config.yaml
n_head: 2
rope_base: 7040.0
init_std_down: 0.0
Each number is 128 + 24 x the weight over its row's rms, rounded and kept within 0 to 255. Layers, rows and columns count from 0. The size above them is the row's rms in percent of the matrix's.

# layer 3 attention value, 128x128, rms 0.104, rows 36-63, columns 0-63
size [ 86 100  92 101  97 110 108 120  99 108 104 112 108  94 110 100 105 104 105 106 111  98 101 113  95  99 100 115]
[[119  96 153  94 109  99 132 104 137 109 148 146 108 118  96 111 145 108 156 113 153 173 112 141 159 105 118 205 126 104 118  76 143 159 143 120 126 105 141 109 155 146 107 104 176 155 136 139 128 133 123 147 171  78 157 124 154 115 147 140 110 140  96 107]
 [109 135 128 135 120 161 192 134  90 139 190 106 123 144 105 126 106 132 166 122 131 127 105 130 130  87 118 154  90 129 158 164 122 111  99 128 144 124 127  91 160 104 109 127 128 135 143 122 115 160 168 152 154 142  96 145 130 137 150 127 121 118 138 110]
 [116 119 130 129 109 115 172  88 152  85 121 121 135 144 109 129 122 147 145 145 126 109 123 159 156 130 159 131 124 100  77 126 147 107 132 165 177 125  90 136 128  66  72 173 114 123 147 102 148 123 119 168 143 166 148 137  93 125  79 144  93 149 145 156]
 [135 110 103 101 142 163 104 129 123 147 132 152 124 135 115 160 101 116 154  85 129 110 160 112  93 131 129  73  98 182 124 175 157 129 169 131 137  94 103 111 156 121 121 126 124 115 134 100 145 162 127  95 152 146 105 150 124 141 102 169 136 176 131 144]
 [121  88 131 150 149 117 121 116 107 129 167 101 136 112 116 153 135 122 167 104 164 121 119 117 104  99 135 117 135 159 137 100 156  96 135 102 110 100 121 127 138 123 128 152 122 100 143 132 112 161  56 143 106 136  76 188  97 167 178 112 129 130  88 152]
 [125  99 123 117 155 122 153 185 139 131 121 119  87 127 125 128 148 146 184 114 160 139 115 121 139 143 169 158 137 120 139 110 111 149 112 123 116 170  87 124 174 126 181 145  81  97 127 103 140  90 139  85 131 116 106 132 134 111 120 127 122 167 120 102]
 [120 154 142 127 118 117  81  92 109 122 153 156 149 154  80  73 136  99 117 125 101 126 102 105 124 123 127 182 151 103 172 148 103 141 174 155  91 115  79 109  84 145 125 114 129 116 158 129 125 136 176 168 141 139 107 123 114 113 106 125 134  89 135  77]
 [ 96 123 115 143  85 173 125 162 128  98 115 172 108 101 122 115 128 101  94 112 164 150 116 128 115 146 135 163 116 155 128  95 146 166 132 157 119 186 112 148 120 122  78 127 132 131  86 136 130 132 131 115 101 101 132  91 126 119 110 104 152 127 144  93]
 [135 147 108 113  87 112 148 139 156 129 139 131  90 149 105 118 148 105 132 119 114 112 155 140 107 126 162 146 134 168 153 127  84 135 116 150  96 148 111 108 163 122 142 162 122 145 135 118  85 123 135 180 195 128 133 128 140 122 141 127 143 127 111  85]
 [118 110 129 107 129 138 160 103 165 141 120 168 144 112 148 104 141 117 138 100 141 139 132 128 149 109 166 168 131  86 137 158 133 111 168 148 132  94 143 132 110 122 122 101 143 146 174 109 146 117 113 107 127 121 122 156 187  96 168 114 100  97  98  48]
 [116  84 134 129 121 143 134 149 133 122 140 120 142 144 118  97  92 125 121  93  95 135 155 116  93  93 148 153 105 146 122 162 132 148  91 122 117 127 125 149 108  99 164 143 121 164 138 125 151  98  94  93 156 112 124 140 156 157 144  77 132 105  98  67]
 [180 118 111 187 118 136 121 130  90 136 117 157  97 119 170 125 146 180 103 107 114 121 165 103  77 128 132 113 138 136 115 136 168 105 142 121  99 130 143  93 151 120  91 149 155 114 105  84 127 167 151 146 113 107 146 135 110 137 157 136 120 142 140 121]
 [109 163  75 129 160 139 154 145 120 118 157 133 113 121  88 134 114 111  97 144  92 125 118 139 135 120 132 141 113 164 137  86 144 172 126 153 120 138 134  81 119 103 136 118  94 185 134 112 109 158 145 114  84 146 129 129 139 115 130 118 189 107 147 175]
 [154 116 127 156 128 125 106 147 147 119 111 151 156 119 152  91 102 128 107  84 114 113 100 141 138 151 138 131 105  95 146 137 116 111 180  73 138  97 120  94 127 142 133 111 149 102 122 113 141 152 132  98 116 115 143 141 137 138  86 155 159 146 131  89]
 [152  95 197 136 133 105 132 167 153 157 111 118  71 131 129 137 100 125 126 130 135 135 130 110  87 120 117 153 125 160 126 146 150 143 116 147  77 139 112  98 121 115 124 141 138 125 140 139 177 132 102  94 143 115 117 119 137 125 163 119  95 146  91 167]
 [147 111 124 115 151  96  92 164  90 140 134 131 114 144 123 140 137 141 139 139 123 127 130 121 171 118 175  78 168 115 128 151  96 141 127 135 143  93 133 144 126 108 125 117 140 170 110 128 137 116 164 121 154 127 181 113 158 134 142 153 162 100 116 149]
 [123 108 140 175  62 114 165 127 139  88  99 108 142 158 164 137 108  82 138 121 163 117 122 109 121  83 124 145  94 126 133 144 130 135 114 100 106 108 107 168 149 107 142 156 154 133 140 111 186  82  84 134 129 142 161 127  96 153  74 150 136 137 133 131]
 [103  97 115 100 137 110 120 111 140 105 146  97 111 159 173 161 111 123 139 139 134 151 146 127 118 129 123 102 113 136 109  81 167 145 125 122 157 116 119 121 128 100 158 135 156 116 122 119 120 168 201  98 145 166 100 147 141 130 197 130 123 146 115 139]
 [111  85 124 139 117 169 111 104 120 132 130 110 102 122 127 137 167  59 111 112 132  96 150 119 126 130 148 108 128 135 155 159 137 110 138 136 118 127 127 152 119 109 183 116 148 153 149 160 127 150  82 126 127 127 121 119  96 147 175 142 158 154 115 166]
 [112 113 141 126 141  99 124 126 139  84  93 125 117 104 149  98 128 182  88  81 147  87 155  98 117 139 148 161 127 166 172 126 147 135 134 130 142 142 169 120 146 103 184 103 163 144  69 150 156 105 125 122 152 119  91 107 155  86 175 136 118 132 105 164]
 [115 157 163 113  78  69 130 128 172 131 106 175 136 151 120 112  85 153 143  92 133 159 129 118 140 129 171  98 118 105 114 145 164 137 165 130 107 156 134  82 137 146 153 109 134 102 108 129 129 128 146 125 126 105 149 122 125 144 101 113 134 129 136 136]
 [111 164 113 111  97 112  85  94 139 128 151  92  88 163 122 130 109 110 149 108 114 112 153 171 168 173 117 115 153 105 138 149 145 165 120 136  88 139  92 128 101 130 163 165 109 122  89 112 140  96 136 117 117 121 136 125 122 135 130 117  96 129 154 152]
 [147 135 107 154 130 171 137 142 120  86 125 120 123 127 181 141 114 108 112  87 108 145 139 123 121 137 113 143 108 141 149 142 166 145 138  90 165 130 100 107 136 132 135  87 156 111 140 120 167 163 120 148 101 125 146 163 172 100  88 120 142 147 133 134]
 [137 156 160  96 134 175 143 166 123 100  97  90  90 111 147 147 139  98 142 132 155 147 160 135 120 107 123 111 168 148 149 109 161 163 119 152 154 130 161 147 141  92 119 124 119 141  97 159 119 155  93 144 137 130 106 103 106  73  97 110 128 169 120 149]
 [ 85 139 122 148 110 198 108 107 133 108 146 134 145 167 140 125 108 125 149 148 134  91 152  93 136 151 147  91 117 162 121 136 112 118 106  76 137 150 108  84 127 169 161 105 133 171 130 122 143  79 136 132 157 172 103 114 122 158 129 152 102 155 132 178]
 [149 123 111 127 113  96 133 137 133 105 100 101 168 113 107 170 141 196 108 164 170 102 135 144  96 170 121 139 128 159 158  93 110 124  96 105 114 113  94 164 129 133 153 100 114 129 120  93 107 100 148 113 101  95 113 167 110 142  97 101 120 171 100 150]
 [ 96 103 127  73 164 151 126 136 141 115 121 127 132 126 120 147 102 133 133 115 116 132 118 124 116 171 161 142 176 131  86 153 146 152 113 141 119 130 116 124 103 143 107 167 128 152 130 117 126 123 117 156  89 147 122 113 143 167 109 150 176 137 160 143]
 [103  38 116 131 150 105 160 124 123 128 155 112 126 147 149 119 134  92 132 167 112 146 109 161 128 131 118 131 132 137 120 107 138 103 109  77 147 124 108 148  99 122 158 123 139 155 119 128 167 154 133 143 114 120 174 109 151 129 138 121 154 164 105 136]]
# layer 3 attention output (transposed), 128x128, rms 0.139, rows 36-63, columns 0-63
size [ 89  97 100 101  91 109 102 109 100 108 108 108 102  92 110  97  96  99 101  95 113  99 103 106  97  96 101 106]
[[197 153 111 131 147 120 123 112 145 127 105 144 160 144 100 102  89  85 137 148 117 134 142  95 101 152  97 168 128 135 159 101 149 111 159 144 148 114 143 142 101  98  57 154  89 129 124 122 156 121 120  91 139 148 151 130 158 103 118 111 145 100 143 175]
 [156 116 120 106 174  85  96 144  95 120 110 167  91 127 165 125 138 140  91 159 148 100 153 150 113 102 163 113 109 134 134 146 133  97 181 110  82 155 107 123 122 129 129 132 125 132  88 112 126 110 148 129 143 155 137  75 154 122 103 123 103 135 123 153]
 [114 154 166 176 166 141 107 152  90 131 130 123 137 100 112 178 123 144 116 121 128 169 160 125 145 125 135 133 127 166 134 133 160 126 110 142  79 109 125  82  93 115 154 110 117  93  89 132 119  60 114 145 137 159 124 132 141 135 149 128 145 125  92 125]
 [143 117 134 103  79 167 118 187 137  99  86 133 118  98  90 143 124 139 114 133 135 117 167 128 132 131 168 142 156  88 105 147  82 129 104 135 119 125 129 125 147 102 137 129 130 132 113 148 168 120 153 147 109 132  99 140  96 117  93 132 169 112 110 111]
 [136 166 138 130 110 129  92 112 119 112 118 126 130 151  79 108 100 142 121 109 133 139 109 124 163 125 133 126  96 143 201 153  63 137 126 177 157 105 141 158 169 128 136 134 144 138  81 108 145 141 138 162 138 129 135 117 132 155 141 140 136 127 131 125]
 [144 128 135 111  99 166  99 101 124  81  91 139 140 167 135  90 134 127 134 121  92 133 133 139 189 120 148 115 145 142 143 151 146 151 140 127 129 145 164 125 139 109 123 116 107 120 151  87 109 156 128 112 114 141 137 148 144 138  97 116 153 108 127 140]
 [ 99 120 116 104 152 100 152 161 120 139 114 136  98 148  87 123 142 139 115 115 140 155  81  88 122  90 123 139 128 117  90  98 148  86 125  93 135 136 192 104 130 179 122 147  96 140 142 111 150 146 136 167 130 103 120 127 147 126 148 109  65 155 156 147]
 [ 88 133 142 112 163 133 170 127 151 126  94  51 140 154 185 115 134 125 102 158 114 139 153 126 124 157 123 134 160 109 106 146 118 138 100 119 137  89 124 104 146 140 111 137 154 126 152 130 168 113 135 123 104 132 127 136 160 139 146 124 120 167 131 189]
 [122 120 141 159 131 122  98  82 112  92 143 138 126 160 116 162  97 120  75  84  91 120  95 113 104 106 146 146 119 137 127 153 179 132 130 136 136 108 126 113 117 146  89 114  77 147 138 137 120 114 116 139  94 146 219 104 132 125  94 105 127 103  99 120]
 [139  82 109  91 104 120 123  90 114 139 170  93 135 185  93 151 113  65 112 130  83 110 153 109 127  99  81 148 160 105 140  77 119 121 115 135  98  93 158 116 147 114 168 118 123 109  99 143 118 115 141 179 134 162 118 139 160  79 143 131 137 123 148 144]
 [114 122 107 152 108 157 103 142 125  71 155  96 104 153 103 172 150 104 103 129 114 109 125 151 144 116 131 110  99 145 136 171 113 140 135 125 132 158 132 135 155 129 119 104 125  93 181 176 106 177 150 104 121 170 102 138 150  88 130 143 135 178 149 193]
 [ 77  98 104 125 147 153 132 110 129 132 109  83 154 139  99 100 151 102 136 115 124 101 112 105 135 156 155 107 142 135 130 155  95 145 130 129 162 120 108 113 115 154 173 138 133 154 154 140 118 131 147 118 122 135 119 129 142 170 114 150 139 159 108 159]
 [160 126 146 133  93 172 132 137 169 145 104 139 126 120 178 151 134 137 136 171 142  79 115 149 144  87 121 101 122 130 121 163 135 104 128 121 119 103 126 142 131 154 143 165 160 119 117 155 102 125 133 150 138 111 121 145  65 127 135 135  93 174  86 115]
 [126 129 180 108 156 121 149 127 124 159 141 131 115 145  84 127  74 131 128 153 107 125  96 116 120 104 106 173 147 106 110 133 139 188 118 132  79 122 156 114 109 141  89 119 173 152  91 142 136 163 144 110 163 149 146 155 135 123 134 163 105  98 154 136]
 [120 141  94 125 165 148 145  92 134 131 151 136 161 152 126 129 139 150  92 133 107  96 100 160 117  88 139  73 146 130 137 116 113 113 127 106 132 111 144 130 130 124 152 143 121 126 155 107 120 162 107 170 127 113 139 171 122 164 108 127  90 113 114  88]
 [139  87 129  89  96 149 108 124 102 132 111 151 164 128 141 147 114  77 138 109 143 151 146 104 145 129  98 172 155 138 125 142 158  98 134 112 102 150 150 164 116 127 137 108 120  65 134 120 118 121 144 115  96 115 111 122 173 136 107 101 124 126 139 147]
 [150 133 126 134 177 147 124 172 126 156 104  82 119 174 101 129 112 147 142 135 142 134 141 122 149 163 101  96  91  89 144 150 175 131 167 128 141 138 111 102 113 108  97 119 123 103 130 119 173 115 130 161 147 124 128 128 164 109 132 161 124  84 106 132]
 [113  76 133 137  91  96 119 126 143 144 105 170 191 133  86 121 159 134 120 164 139 131  95 137 105 130 117  95 123 150 114 178 114  92 109 102  85 145 149 148 137 136 104 116 122 143  98 142 151  98 137 120 166 126 116 127 145 146  99 134 114 139 116 144]
 [123 119 151 107  71 152 117 135 171  98 134 142 155 138 114 113 121 143 140 136 140 143 175 126 131 155 116 171 147  75 142 119 133 157 132 119 149 126 104 130 127 130 130 148 121 104 151 134 121 119 124 149 107  74 141 111 114 101 122 130  84 144 131 119]
 [143 119 121 160 134 103 109 117  89 163 125 141 133 148  84 180 142 104 123 173 100 100 106  88 150 140  89 139 103 115 140 102 126 141 131 138 152 148  77 155 178  93 145 123 132 120 150 130 157 139 158 137 109 124 170 105 109 111 142 132 106 126 123 149]
 [125 118  53 127 111 114  96 119 109 170 121 100  96  74 137 145 152 142 105 140 147  81 158 136 125 138  93 116 157 146 108 109 171 125 107 149 125  99 146 170 124 122 121 104 157 134 163 146 147 129 100 127 121 179 135  91  65 137 160 129 117 107 118 139]
 [156 127  98 139  98 134 153 100  77  86 134 144 160  76 139 160 129 166 169 156 128 124 139 153 120 122 128 129 102 103 154  74 151 121 120 100 129 131 135 137  84 154 129 102 101 147 174 167 147 163  82 134 109 146 117 129 136 142  93 132 145 130 118 141]
 [145 137 146 100 150 132 116 139 121 124 129 146 114 138 101 139 120 123 105 149 168  84 145 143  93 140 110 120 119 111  97 106  93 130 143 117  67  98  91 116 111 109 115 124 138 129 119 165 148 145 169 103 101 144 130 130 117  84 129 112 152 133 122 107]
 [153 101 132 168 133 106 157 123 153 152 146 107 161 136 132 118 101 156 118 123 150 128 101 168 120 174 140 143 108  95 117  48 163  89 142 148 153 120  97 115 145 120 135 146 159 114 132 143 165  66 111  89  90 142 144 145 146 148 115  88 136 105  92 125]
 [152 132 168 137 111 156  99 102 137  83 110 106 132 104 135 133 118 165 131 112 142 154 149 119 143 143 155 117  94  92 142 147 178 136 101 112  82 175 100 173 118  95 153 171 127 123 114 135 118 139 127 136 124 125 137 103 138 123  86 106 122 141 112 152]
 [167 130 146 147 137 171 118  90 126 139 143 153  97 142 137  96 136 108 122  73  97 136 131  87 101  64 134 125  79 159 117 129 102 160 130 107 102 138 145 114 130 126 138 103 160 154 125 131 173 135 115 102 162  96 120 122  81 116  99 145 130 122 153 128]
 [177 158 140 148 103 134 110 152 128 145 111 134 180 120 138 158 126 136 119 150 152 146  94 161 129 123 140 160 116 172 170 157 115 136  93  82 137 178 117  92  98 142 167 154 106 125 113 138 125 105 120 109 105 150 153 116  98 102 103 165  94 179 139 145]
 [128 133 168 123 113 131 100 133 117 120 153 162 169 145 102 135 154 116 138 101  72 142 145 135 139 147 148 157 130  95 127 151 144 164 158 157 120 127 127 119 119 113  85 136 110 117 147 165 132  98 118  89 160 117  76 164 133 141 102 121 109 142 121 164]]
# layer 3 attention query, 128x128, rms 0.129, rows 64-88, columns 0-63
size [103 101  82  93  96  95  79 107  92  87 103 112  93  98 103  97 104  93 100 100  95 101 102  98  93]
[[159 144 158 165 130 102  99  98 144 189 135 129  96 179 102 119 129 145 136 137  99 134 158 129 116  92 132 131 105 133 158 153  83 130 184  82 140 134 149 108 149  88 146 162 159 110 110 109 137 128 133 138 111 139 112 130 107  95 109 167 156 117 155  89]
 [112 115 154 150 183 139 135 112 109 166 121 145  97 146  64 130 125 129 140 111  96 139 128 152 106 151 113 116 155 140 148 127  89 119 110 131 119 144 181 121 112  81 125 139 143 128 116 101 104 122 117 163 129 122 119  92 133 111 109 164 173 113 113 124]
 [122 128 139 124 182 116  95 134 103  84 144 144 101  82 117  93  96 156 156 142 149 111 142 137  97 105 148 137  91  88 142 122 117 124 152 208 140 136 131 117 116 162 113 140 121 170 100 139 156 117 115 130 155 104 151  99 110 146 126 151 136 155 135 115]
 [175 142 130  86 182 135 137 134 148 104  90 140 137 152 136 151 148 157 134 142 144  97 129 150 132 136 140 155 133  99 103 115  79 113 150 133  94 100 186 116 120 146 154 174 138 102 129 176 112 110 116 101 118 174 149  87 137 133 116 123 123 111 154 137]
 [ 98 131 112 124 131 120 143 139 160  74 129 118 140 139 125 133 136 160 152 120 132 126 131  97 148 113 123 159 177 132 130 130 165 111 153 164  88 156 117 143 148 161 104  72 128 131 141 131 147 175 146  91  91 124 105 189 122 106 166  83 133 147 173 105]
 [138 128 143  95 101  97  95 132  86  68 154 125 142 106 152 113 124 135 110 185 157 132 141 140 160 138  94 116 142 165 140 126 139 142 118 186 129  65 145 123 124  62 119 153 130 135 137 131 135 129 124 111 149  94 130 127 106 110 112 143 162 119 166 193]
 [ 93 142  75 137 111 126 109 125 140 144 157 128 118 138 113 105  90 106 132 148 139 131 153 124 108 110 154 161 108 114 137 110 174 113 106  74 152 125  85 129 110 123 140  94 126 112 124 163 123 131 186 141 130 152 122 185 110 115 111 125 111 156 133 130]
 [129 165 155 140 125 148 143 150  90 165 161 150 150 167 116 138  88 202 118 119 104 165 151 120 110 164 135 107 118 175 150 108 140 157 122 135 104 132 115 143 134  89 114 171 110 109 148 126 135 117 110 160 108 150 154 140 107 124 158 139 143 108 128 140]
 [107 121 149 109 122 126 146 124 122 140  94 135 152 166  87 125 104  95  90 134 121 104  98 143 139  98  94 134 140 122 133 182 135 127 106 127 128 112 144  87  98 129 106  98 160 113  99 132 128  65 133 148 132 122 166 104 121 103 129 100 126 118 102 124]
 [110 166 115 113 140 105  94 139 135 167 179 166 127 156 147  98 110  98  93 147 148 140 114 161 145  95 144 147 103 111 144 150 100 121 150 109 118 119 140 105  72 138  93 119 113 122 128 144 109 103 161 129 140 119 168 145 115 112 109 109 130 121 115 114]
 [ 82 138 146 130 139  99 127 149 173 148 136 135  49 100 144 102 112 109 123 139 103  95 122 116 130 145 131  77 145 119 139 118  86 141 134 161 115 144 134 120 105 120 136 122 134 102 142 108 155 106  94  98 100 102 124 138 120 161 124 150  82  96 171 164]
 [134 136 111 175 134 125 136 101 124 105  74 104 120 124 167 130 101 116 177 146 134 150  93 166 117 118 129 149 118 110 136 173 116  88 118 117 122 129  92 163 123 117 126 148  78 182 144 122 122  86  87 106 115  66 128 127 116 134 138 159 100 152 122 116]
 [138  91 112 105 130 141 110 157 131 157 135 104 155 136 135 157 197 124 135 144 112 113 181 118 103 169 134  90 158 118 120 122  98 145 116 110 121 137 115  99 146 133 107 140 137 108 104 173  92 127 180 201 127 150 100 133 140 123 110 165 110 107 148 114]
 [113 102 151 147 128 105 108  94 141 141 126  98 156 133 114 137  82 116 144 126 115 113 114 109 147 163  97 119 108 129 133 126 175 145 116 159 115  99 137 142 129 149 102 162 114 114 102  89 100 145  80 178 122 161 142 125 117 132 102 136 155 146  98 112]
 [139 142 125 164 168  91 134 118 125 110  92 138 158 147 127 155 124 118 108 136 131 180  91 149 113  90 116 104  84 138 151 172 153 107 120 129 132 104 162 151 160  83 123 145 131 126 123 121 131 127  78 111 110 115 145  98 100 127  95 133 133 157 116 147]
 [132 107 130  86 132 131 130 161 111 137  80 136 120 109  91 118 127 146 125 135 161 108 106 118 105 190 152 108 122 108 142 121 102 159 157 128 135 109 119 136 115 114 180  98 136 134 165 121 134 130 197  96 126 127  92 135  90  87 145 148 145 129  67 145]
 [110 135 132 111 140 141 152 156 126 147 145 161 100 121 161 108  91 142 150 178 122  98 157 107 141 128  98 148 138 131 106 146 111 128 124 148 116 134 143  79 150 156 155 106 122 129  98 111 106 111 150 137 121 129 151  78 135  98 120 106 121 101 149 102]
 [145 116 114 116 131 174 105 131 103 160 128 143 133  95 154 118 127 114 145 157 132 125 129 150 160 141 137 123 165 177 136  97 152 124  92 101 140 138  91 143 161 141 110  94 146 123 103 109 120 129 158 109 158 149  82 112 118 151 100 108 108 164  90 159]
 [167  92 122 150 118 122 169 131 126 121 124 120 152 140  91 128 108  72 118 119 128 122 146 138 135 122 143 127  99 113 152 131 170 154 173 115 162 129 199 126 204 158 103 105 151 148 162 106 101  97 142 146 129 135 133 151 134 116 157 111 139 122 143 110]
 [123 114 126 119 150 149 157 192 130 114 135 137 125 100 202 139 137 114 133 104 126 154 146 114 134 126 141 120 113 137 112 107 168 110 125 153  85 126 119 136 128 117 136 142 137 109 170 154 102 142 123 175 167  75 146 148 147 143 134 113 148 103 114 136]
 [164 142 138 111  79 116 128 127 160 175 100 141 158 132 118 114 109 131  87 164  78  97 113 148 156 113 141 149 137 137 137 141 140 106 139 137 121 154 147 172 103 166 136 150 115 128 149 132 137 142 158 140 137 137 121 125  84 147 127 115 133 146 181 128]
 [158 144 145 167  94 157  93 127 114 117 119 165 139 119 110 157  97 105  94 146 138 116 155 121 146 118  77  72  86 151 125  92 127 133 123 110 156 112 137 149 103 157  75 141 132 160 155 105 121 137 117 117 133  98 104 116 126 134 129 156 148  77 126 142]
 [182 124 144 129 128 130 121 101  92  91 113  89 122 137 167 123 118 105 140 135 130 131 143 139 141 150 101  86 143 132 139  98 167 125 120 109 109 140 117  83 124 136 108  85 153  98 120  84 121 152 155 147  84 126 136 126 129 151 123 122 107 140 130 135]
 [110 161 136 169 131  99 157 159 100  95 131 114 133  99 156  93 135 124 155 113 121 139  93 151 133 152  86 162 118 113 124 126 105 135 123 122 108  99 107  71 101 151 134 160 118 129 142 129 150 143 118 113 193 105 116 133 120 138 116 159 101 177 117 132]
 [107  92 189 148 135 120 114 137 107 166 109 165 107  92  91 151 150 127 142 161 134 174 111 107 101  94 125 117 134 152 145 119 137 120 110 140 137 125 172 105 170 134 125 120  75 153 132  89 148 144 126 131  78 126 163 182 119 124 124 169 147 117 139 131]]
# layer 3 attention key, 128x128, rms 0.134, rows 64-87, columns 0-63
size [ 91  88  74  92  95  91  90  98  96  93 103  99  94 100  93 104 100  96 101  96 100  97  98  95]
[[161 180  82 154 121 111  86 180 111 145 105 156 126 162 158 105 128 153  83 126 153 134 145  86 185 132 112 139 121 135  92 152 160 138 124 141 153 136 154 111 105 145 135 105 103 109 124 136  68 147 200 110 159 182 130 120 153 113 137 115 139 140 113 140]
 [147 132 103 178 127 163 146 168 119 154 113 143  98 144 134 104 133 139 151 125 104 112 129 127 132 149 164 119 108 136 161 192 121 182 130 130 106 163  98 170 132 131 112  81 127 129 104  98 169 116 103 100 125 108 129 130 101 118 118 103 160 117 148 165]
 [116 133 148 141 137 116 125 120 130 117 141 118  72 125 153 105 125 114 115 141 122 194 135 137 140 117 157 208 152 118 128 126 115 139 131 100 146 137  44 138 163  97 118 163 153 150 177 133 126 146 101 150 131 112 108 128 150 134  99 123 114 105 145 124]
 [140 158 137 180  99 145 117  98 138 118 114 158 110 111 108 148 153 127  81 115 139 134 160 159 159 167 102 169 157 152  85 128 149 130 161  74 171 131 143 100 159  96 116 136 162 111 146  81 100 117 128  95 169 129 154 173 151 140 111 127 148 163 127 109]
 [107 150 136  99 128 168  79  77 150 126 132 136 124 100 132 139 123  95 127 110 142 185 170 112 116 135 116 133  95 162 128 113 151 100 110  86 105 117 109 127  98 112 144 170 154  90 150  99 103 111 141 104 160 119  97 129 155 131 151  82 112 120  89  89]
 [132 189  80 124 105 164 144 143 140 145 156 129 148 128 112 154 114 151 104 136  75 145 158 140  88 112 150 141 132 136 151 141  84 132 140  93 155 134  86 137 149 120 137 116 119 143 122 128 122 123 112 165 152 139 128 110 170 135 157 109  84 143 101 121]
 [123 136 110 138 128 147 102 104 117 132 126 172 154 162  96 121 138 137 142 125 137 135 131  91 119 151 172 107 125 156 127 134 122 160 148 164 136  89 134  97 138 102  95 100  96 155 133 163 111 162 147  92 113 126 123 108 158  89 119 129 151 109 113 150]
 [126 114 117 135 138 168 120 137 144 137 150 160 123 106 146 132 117 124 132 126 119 150 119 140 109 143 113  71 130 143 158 133 112  73 117 148 112 108 147 156 112 116  79 106 127 105  99 110  79 101 135  80  96 159 159 146 122 111 118  99 114 157 109 143]
 [125 148 117 161 103 136 135 127 127  90 172 161 138 139 135 100 144 129 139 145 117 127 123 113 118 133 142 120  94 146 128  64 151 135 163 134 163 130 165 130  91 131  86 121  74 171 112 147 155 139 132 120 144  80 153 104 138 150 150  90 118 165 126 187]
 [144 151 169 172 152 103 169 138 102 102 110 118 106 130 167 118  85 145  98 167 153 138 118 140 137 125 139 142 140 174 111 159  87 146 136 147  63  93 131 134 101 137  96 101 136 108 115 124 106 131 136 138 119 114 136  79 160 127 121 136 104 117 127 116]
 [141 157 140  73 181 135  92  99 137 161 136 101 154 142 167 104 120 121 117 135  99 168 144 135 175 151  75 169 119 130  97 165 170 117 121  96 144 119 117 123 107 110 131 110 157 138 122 126  97 122 120  99 158 127 110 112  96 163 120 171 148 156 153 100]
 [105 107 136 124 108  77  98 154 139 175 145 143 165 139 101 128 125 122 153 136 168 114 111 165 110  87 133 168 159 152 132 114 138 117 147 127 168 141 147 126 134 107 144  93 101 126 108  86 148 136 122 122 109 104 189 131  93  89 171 186 165 105 118 158]
 [133 107 121 134 107 125 112 122 112 143 181 128 103 131 111  79 152 104 143 112 139  99  98 126  88 128 152 126 112 147  51 140 111 144 127 157 144 126 147 160 131 183 114 173 103  91 158 173 124 113 100  93 127 152 136 110 164 163 108 147 100 130 165 135]
 [128  93 122 102 103 120 133 108 116 173 171 120 150 113 117 131 121 114 164 128  67 148  79 138 118  63 135  76 150 162  90 124 149 140  85 155 143 139 116 104 109 130 123  72 118 168 117 142 160 161 123 150 107  93 106 114 134 145  82 158  84 109 127 129]
 [147 107 134  50 117 140 108 145 145 110 119 122 136 106 148 135 132 118 126 158  93 133 106 125 131 158 133 182  94 125 149 115 132 129 135 153 109 120 119 135 172 153 146 121 100 134 126 140 135 150 146 146  95 137 117 161 170 131 138 151 170 151 159 106]
 [100 153 131 142 101 141 182 139 149 113 141 138  93  81 141 147 124  87 108 125 138 143 125 133 120 108 104 144 155 132 113 117 130 142 140 123 146 101 111 148 136 107 139 174 166 101 158 101 137 153 108 118  97  89 142 109 134 120 122 141 129 144 137 124]
 [100 118 181 174 135 134 109  94 148 116 165 157 126  98 148 131 140  75 149  92 119 117 140 129 156 112 131 154 123 146 121 130 170 102 105 137 133 144 156 164 126 144 105 173 165  89 162 137 132  96 137 134  98  81 117 119 123 123 129 149  95 116 131 134]
 [ 98  86 109 130 146  98 131  76 109 152  99 141  88 102 119 140 127 126 120 106 108 101 127 116 106 125 134 105 162 201 142 117 141 153 112  98 123 151 123 107  95 141 154  90 100 106  98 190  81 143 131 118 120 109 137 126 126 120 159 101  72 103 168 102]
 [124 110  99 153 104 110  89 113 159  98 121 121 127 123 142 171 123 136 104 120 143  98 125 137 173 109 108 107 116 131 194 121 174 145 123 126 124 157  92 131 157 129 178 140 115 126 145 105 154 148 130 173 108 145 125 112 152 115  95 138 101 142 124 175]
 [123 158 133 109 133 123 103 115 136 144 115 145 137 141 147 114 150 113 103 165 146  96 173 131 174 135 150 165 118 113 193 137 122 103 113 138 136 146 164 151 135 125  88  96 127 109 131 142 161 168 100 154 125 153  59 107 122 142 151 112  72 156 151 143]
 [131 117 135  96 169 104  94 172  93 172 117 132 104  69 123 189  94 150  74 124 199 139  99  82 115  91 121 130 137 145 105 151 108 137 168 122 141 136 101 137 107 171 171 148 117 137 139 131 104 111 127 111 108 116 116 110 133 174 107 143 113 118 174 114]
 [135 116 118  97 155 124 153 155 117 113 141 110  91 167 155 129 150 129 115 142 110 197 111 151 115 107 133 183 111  98 138 127  94 149 159 108 158 126 116 116 122  85 113 158  92 151 130 105 142 128 119 130 122 131 107 139  75 136  96 135 109 135 157  85]
 [159 134  94 156 171 161 134 117 159 120 125 164 124 133 132 119 161 158 127 110 105 147 132 116 154 127 144  94 167 116 137  90 115  79  93 142 129 164 134 132 145  94 127 134 120 150 139 153 140 135 114  88  98 130 147 149 145 146 151  94 137 108 125 157]
 [163 139 122 144 137 152 123 139 155 148 154 134 150 119 154 149 130 139 159 160 182 125 171 149  79 140 128 127  98 123 133  95  97 159 120 144 152  91 108  90 121 125 152 143  78 150 140 163  75 132 138 129 107 143 104 142 136 126 125 153 118 128  94  83]]